From a checkpoint of a small transformer trained on Wikipedia.
Architecture: RMSNorm before each block, untied embeddings.
Each number is 128 + 32 x the weight over its row's rms, rounded and kept within 0 to 255. Layers, rows and columns count from 0. Numbers have three digits each. The size before them is the row's rms in percent of the matrix's.

# layer 4 MLP down (transposed), 256x96, rms 0.178, rows 26-48, columns 0-95
133:149101183150097051151104166115099123152130095167152126108160095033124093112168139133100079148116171145198131102143143145127139158162112145108114093130078113154136122117160097124128165130164123135112104113149169094109154115144099179130108208164140176123204111135184135127069099164143133060
096:134126106119109069139124094105122091144125147083142108138069139142201130163140079145131118154123168112135071164109133117095186130151117197106118066152078148090120085102117060110144171191146099057127135135161078128141139122117128154125200083176122127111174101143138129123173105162166182095
092:199086051115174104121142171120095076134150135090163135197094119104122106164070135138161087151156170122084119106184120125123146147086107116122145174125127141156076160139082100108132173098174119143165136147136112141104189078142058177126139170097112147184133189121102101165111119117145133109
086:068163136164100186131067143156130139098072155123133089166161126160082108101146117089131144161151104107138162160119140128134147115209157182149135109156101093131171101205116103160135137089154108071140076090196163120108173157144107107140167087179197127145141112138124128166114128133068153116
093:129102066065103095104151145146110117160164058157119142166051075068095158154139087114168110136162085116127150093129144137091085121139080140125131162173090083180142119182088137116143174135096124211116131123101138112175184095143103100096071123131138129144145120099093146119120071139114161118
104:142142153145063162147142136173124119109123118154145101114120111073119133112159140145115194129157167109055117131157128134148156088111170127090120132089077125147155160175055130093122146115124222102029159164107155118090105185130115160122161186156110095094137132114152188151116128074112149122
094:150110113129119088094125135158129153136138080132135142050147119107145124134028177133113177205166144108144091102087104122143114199147098109189088124094090130114181116128117147141159105087103112109132084131073147115134099143103117130138136159050122146114080157108052169134160179096108101129
091:148166095131148131157121109137150122075140110069137122107144117129131143123105069087145125155189125112066175093105138148188166115162132105087154175152155098091164168116110144134169177093144122130120164066108192084177120179175108128138145103074066093127152088075134124202150112156122158115
081:131115108092124120167113101117136129168164124095146158150129143071100115160111104146149117167148134129128149121198173117149161130123204090152169186132173155207119112057108114116183122117126106174114188174150192121127103089106127106114146216111146134159166165141111106144195141118086159097
109:159111068104111150148129158133121094080118173186083141105085096048112070134121113136144131096151133146117109131114111155139124136093105155148103110144151128089148087112202135117087141161205153165125081144114134113109132093139149162154140076085116112165163165139100127137102042121222173102
073:147115108088140084087122137122092154085131073161114135162072111169096122164106141135168093169143120104116112115116147119126117071139126121167153241135132114157163124159067109121162151120169166162161183114155127146128160060108105130139094171097107145156137215189107081102140161094153154117
105:151126153099126159123146133156174149131120158117089189080118167164055117133105125050154099179158093140146133143162158125172116130164182139087191109105203175115169143137130098110110128114079155101111142121185130122154123112119094142118189102122134082096111107149096129142164142122097073221
075:130076131105134076082121133100086163126153071135178096141108099143132125171107126131145081169137158103083117130136139092095147095160148103137175216115135145184148140132122153121132162111168167234176160139125140116161156074101054140125135140083118132076149196141096126129133103137127164176
095:108116149167127113133085159172154145072123085063112105142148125089199180110170135134106115136081123180122142135087120168165121225145142112140119073106153161070157132164163143148120106102108097148171103189124132135163120201134069055107152119106147155143163120084136121138133142139169145109
100:146168127141128140125161105130124114171135114146185176205144146127158154126082081194140097180148097132144104095104202115162147109134144072167162098118157127114111115111152106105097159038097114041116140099114119133149163164154152106088200129098094135138126108099106126182133175110174106144
114:158179091163132112112097123150100121162159126105112097107124085096090106098166136169139080147123157167160129158146208147180078154142092085125122165149147139143110158193112095119194069184143158143133103140096160108110138108131113190141088133087102194107115097202125173089099122084130145156
102:139153137191159107070186072141143155124186143162098127151159084090124112111141184108061104102142085155152149077110125070107169140087091092076102087136130155126124158109152101130124132079094134128102174185118159147104173112130171146173192091085147142148117134134152153146136115153201119100
076:122083137087145048080142138088094176117155107119112136184089088108117103155077144147186111155162146079105104142152154100127111122139166109151176245136181122179126111166107134120133164130147147219164175135137143130154139073141082124149111137100131108137132194128114127114147104147129148144
118:127176105112122119101206104088157144122119132115148108140156073075191178117114052132171147121152111097154168149126120106173089051172187126102180114147120124083141136118131173100152135126144095147074138122126108137091084136122112104162103151078156152135099112128150158168161185121054076126
081:098145198142083127166158120177136077144072159129124143099162066148122121105166154070114118112093109117203095133098062150158096138129128117149105030109136101100076108142111144107088120128085136087085090125108176088104135122136155119128114059137141148101146088112101132185119165132130089085
077:172085127115099111109142135157097185142143099131115180170074105117124175159100148133145045168127127048122142151167178118133125132145149120150137181164155143152101099108104158121173183148194119194200148102156164100123104089155114118154069136133100133148156172172111114096139157088170125101
106:119125127122210141129131116095122129170136083146129085160161077111072125104154129131180127102101103126158147110133119134132154138152096172183117141181133113103100156093119115178125086087171072148130101152151122103127105162191091136162092110103177139084200147052197115083102175131164140078
092:120152154111150160091115171138136106122144151132109178158139130078127096152128148179088118153112088117142123132097193171091166107115188115063091025127127107099112119159136166064128080165112082094036101112140128089079109141134148145094068144150115105190124113159149097129125155114127142118
# layer 4 MLP gate, 256x96, rms 0.135, rows 27-49, columns 0-95
103:132103159113112168112149114115177119153142145135074168123144134126125072162108124158111085160133089159168215150147134139099121172133050138116087077139134147144139161077122149121117130096118142126132116132141144180145052109143212214149139085164133097124053133146115183178152103117137156152
094:113173211097144124110123150111146105148128167091114111107168120155157178107215082053166103150129174189131151104132119156159148151131106142130144141080094082181124155154157172128120119093141157064171108114096078114131084151181087150098081159192115129129142153150102096151123109124094119096
092:151141130130153140129202167168123102135172127136098147083183150115209130140096092100112134120063133147124106138108127117166114126104126116187184054108144119173158118104132077071184076156123095149134181115164076144086152127093149103142118089122118146133105069102162087128107192158105096093
075:115162165155137151170131140087112119125118159086169122151166172183131113154140133152082148164132217147142140183118156112098169124113129089100144116064128168087127132123143140130097133111146157088126104119157085165053064156131115131203118152094124211067160116168136096165100114115100082103
103:081118128115117151126089180160141098171101142148227119136118131106097130133136125101137142128111156119131146143128097085081127089103095068096133119173067089101177148123175141152158153081139129130151138145128076145129116185088143165155104132190106110146158137042190141124078060154156159171
092:135156131099112114067160114126120098108147080135133083156131086097172106121133101104106136162161180092125133119130116147108098144137108207151092136106055121150148131079179042130085124121133078126162179118080157112160080117178162139176088112079093154111096178086095165141118120145122076178
093:151168092143122146128115160124100180092101152086144061087167144151154130085150066099145127170066110140182186092055092098124098124121147108094169096116198134101122143110138117130131189203105148149157101130163109154143124117202113136096156131062130143112143083116151166139137118153153102094
086:142098110104135171139156164133158139137142110162169110137085078163148105131130076158111067116103128144210109132091069112127126156137061126109167087089120156093123166167195132172089116120135107068205108125150090130153138145160129165125084128126123087148032164120120138120068121137154095137
105:163101104143054176161115112158090046108149139149189165104110141131113087086104142078144153081114109168092107163117060173139088146095147135108125150092116168139187095164164088166094130119163174105153120102147121067129136134156126115121120074109079104123177123155075104145103098149170121163
082:078155089102100090160114109114160128108111112150117124107115168125090111108150175181187153148150138093062082125128138142127106080164120099164135070126131188061205150085081139119151149091137106124165124173121142180135090107079125180137106158164130153125168108187172113071128165167160145121
092:060097118124135143138134106133150146130103184183098170121136150108126159133139120155107099111069157163142114143131099104232130053106134144165099138113164150070149137136134116143104089106115158193113078100157130156145133126053130137139148118069205074117162124150150160068130121156177095144
086:144154125089185173123149124134167145115100187142079158150085143136118107078133124134130140106104131131147180094105149110189087118088051153138132082100130169122144136126132167198145168151114130115076103142151168141054122152135149107205148190167134115096113073151155107149070163110181136097
097:175076127124130150129076173175103169144182127123126168189099140124184208073140134153110122108154155171131161143109120147112104157064155142080124128102157151119134135150104184161131086101156120087117144145056132136127117148120083151130142109071138086195089182088153085151143091167100159138
097:128199158106126127115166138132171115132146150136137148186075148096139175096111137103163122190077134134145164151136042068151092098077147144116130182128092128235103131164087138122175111128133092114123107150103124143059133169081143124129150152142134160161194116147107118161134112134177127157
110:115099194112124182097156099139185123140178074138121114150148137117158100128091121105174115097154147116171109118188178163128188109146155126130138124145133132145119123107201166064117086037094155173162188141132098132120126105141145103093126125137074152134150168152131058137184100181110137102
091:106208158093132125161120153102155108178095137127168104087145172090113148105134048120165122140098165197145075172180143151122121131099192123111165105133099098166122133150115172134132127139131116093170087139176150122165128118112044093117095182146131173096089103148181139098111127166099093161
089:181135153145114151155114091155126137116091128139105126103146113126173142070147141137085135107132050124166141182094152073090165188208122176080100091128177155097099071131155079100092067106097082134105127193118166162076083122121129138146092158108139110108130102094119115082121107120174130143
123:118076158066146075134117103166129084139100121152149171104157144127093045171135150185156122134116122114160119122131121130101080107119093054118115165068168126163133147116091124137049035119129096172153120171133134135141119145135165086119143099155139152157182106127129079112172161105133173174
092:119118117156119135117139139134124109120165189142113140057144121087086126103159099140157147124101087123185149089097133092119207111121134153109133139178131114105117129138137081125096153115048142097051135188135106173113102164102123166164125179200106200121120197129116114139131186136197115133
081:174117109136088111084052121089131064107127116136144107107183101143147141093147127148105110169198120102121133144097061126055159147163167092105099181114149070162145105129120126110117160048114129124142153101158095144159089138161170204142092119090158086117131135109157159115160130158085105089
103:156111111140070072200105113153119070132156190140154104165121140112133147156143086114060151108130122111123092101163137156142140129130113100152114108134145160125098090197166094067194147174158135155118182177101117098156172117093131165129129156161177113121170125142096172033149161123116106129
090:185153164135115130132148147127124128157174060121078150158073065050106167130161193160139112147111102111055110111119151107154114147111117091108058121105125115142119186125116132081105110187131075100125096166132185095158159178130164186085100109124125131091106127148164148126147114162175130144
100:093068124129137123062083114125146162133210142162094192110105092081118109151127191112141125103204081142098114100125152107114157082094102108125141109160132098073162110151191088174100133156164136133132135198140154120119149156134151120066157136150085087166149111096070109097121133159157113100
# layer 4 MLP up, 256x96, rms 0.14, rows 27-48, columns 0-95
097:064124142167132147108193100197155113142060156087131144140165188149183110153144124127133143123117139129132157133132091119076110106165143144123088118161090110110090167130117064130127102164155099100127143121071134190169094153127141153109184077225102138133098155110095071145155110103082154118
099:131183114074123147096132176099093093139133065141125132160122142227107147165048102161148160089151162140143135075137147124113189136177111070122147144117113104077104142111129210125115106146125083120114095199140137152098133134095152089076142142152155119124124137126134128058070115163149130116
089:140118105056102130130153105133142086188160102151165117113107106116182121131157155117161144124091115193091108138143137141128076140063099096138175123047178165151192130083162123139152121114123108075139212116080157131092127130084142136124072129088122100124097092121126165058099083127141151135
075:094175193195162190125114158118146108125121161133135148095206158152149121104081121103105129137134166152138136149118128087190168132118118108152127168125184179127096123127110087099086148126150122096088078130164080119048085138173151141130150091127088141112151167184186138125128199162126115103
101:145107137193133094086156091113127140131136160106157161171191141082143113111161133105107204153141115132085090109191116110188121165160154186193096120073161163089136091085046089109123122136159114075120122105112118126124140134136125111094109137116137183112106087137078086156130119115053107136
089:090145148194125119179099111170126144153156189164149114159076128118122150081137112122148084123124130128141139037129101123169145063122101149161141162134145109113141142107086145109081130116089146167125161116151047132123074148140049143147101079182120179131170111116170141120104141158136057174
085:188150161131130149171124162147127176194148165139122142158127140116118155098097110083129173178173119141119117163033060172110087127098131162123166108163156188068104119126149147184076125086171160079149136121149141147091148118131096090159156110104089115146160142113131132093081132169087116084
086:116144156090107150126080174169143095128114165129156083111170104114084161133136095122176155141116083082138128095094180113119123080080164124095108119141097101208164140180162154111147139118088191095097110147103087136152137093127185115077138162139133048157124133164085123080108091065086121112
099:068077076061130112054161159141124180046127072195151144171141085121169117162079187171075125092110120154146146119114142089095108153135138102107135139134113144065098170148146188127125125111143118139157114120128077159091156155083127120120115118125136160077118121134186089100130155146109130137
089:066159109145082163155107152109136126135100170094130111099147162123143145121154162179181145111171093111097128176155130170088141144082099142152090085102158156160144131125080123138122155174123115158076075199135107143161126181133087125160113130092081174156097059121142203184136151178095147152
094:161108116152093149156133129109120122144136127149125128127107109073083093106126103120128106083113142158121136163077130098214078106028161181097123111098199177088187179105142141146119131085141150133088101131185126141118128131134078167140160145040115140160175117157111113111128107195153133131
100:105102135136144145156128150159104180168136190074139123128140121151164102094125115123148191068116094091171109092141166135164121123064058158127104108151176193098114180155138159145156096137133104121092104115114139123042161151137149122096175137142137198159157117145146109195099179107179137107
097:135169137146116099149166135183127141132153156150167136116145098080139123151107156115059166177139137128118122146137130157145106128115088082155119146090163099167133208106092041126138117145185145118117136060067085119140101097104194158159122084093075081135112144091129098137200127166171105101
096:118129128124100135145130137149109062120133111046162089137091105187103165154107180126111111110117092165112084185167111122139112079189123117194100048119147148145095138136112132157110102108104114158144154112087139131123055129153144059127075160159074113190135109150126142182154137124089099173
106:158132161116104119137135135073087119103138099145124124058116136169130128110140135118108136162068163221165154124135150090161123084168110108130100116179131114148137068115051159157131137163122065064114100146135137106152124168160143159175077096163141079150108207086083119119088093094122152142
090:130139134129119161173115079178123088174124104111184130049117152115158126138114085123116087136118182126129094154141171103114136052107116124075152132129112129126147110147109056077101077149103090104156057183141138113169149169124104072065111116128119187129083090152154124105136105154075078133
095:149110107158127160128128137168088143124066127127098168091130142160163149115117100150074165079103069086156100130168139107061139154168140143106133137144172127110144053099100065107087106150097136081128171139130104138063158163135169145106088166113090085139157117083159127141155103104169084044
108:165190125090153086090147105225148089137087110128124158112170144120144052130081129175121106099128104170136107120066110101091125084173159088128142135096136103145119117148046137138130067151120073155138115129147098165130130160119163058108180091134151085138123145130131102097132117113168105184
096:162209119093112088121090087116104175147135115114151100218108116120123101136133148135153104079171106159120159126149099128089126126118152202081084124178133138116153138122137163178101154167130087144105196132135109194188145111167128146115168209087159125071106153148143156138162168132117122141
095:124130137219158136131124142092119137123106083184166103099153120129134178156114198101150117110112138169120108226130119122087137111149143100114154119147077066142125098144123079097075140185112110076139164206116089182128108103137144132154114123126154130141127160099115154085143049096136114179
104:074165159161160114199136152118069120154141142089091096065131080142128072109146103148143105119129095105096151179114115096150078071077136125059126124097147159120138123101087122133084118117148099104164107092151194133112137106127125147130084128107106124111162158055125065209116142154122119072
098:081168229143162114104185159149098135130161143086113154101112132137164131128138096136121124136099184110112174078178141099131156099155174090150120128086125119043098113102129115122151107139113061198094148088128155119134096118151133136155122101113076174072176175091120098167107104136172101108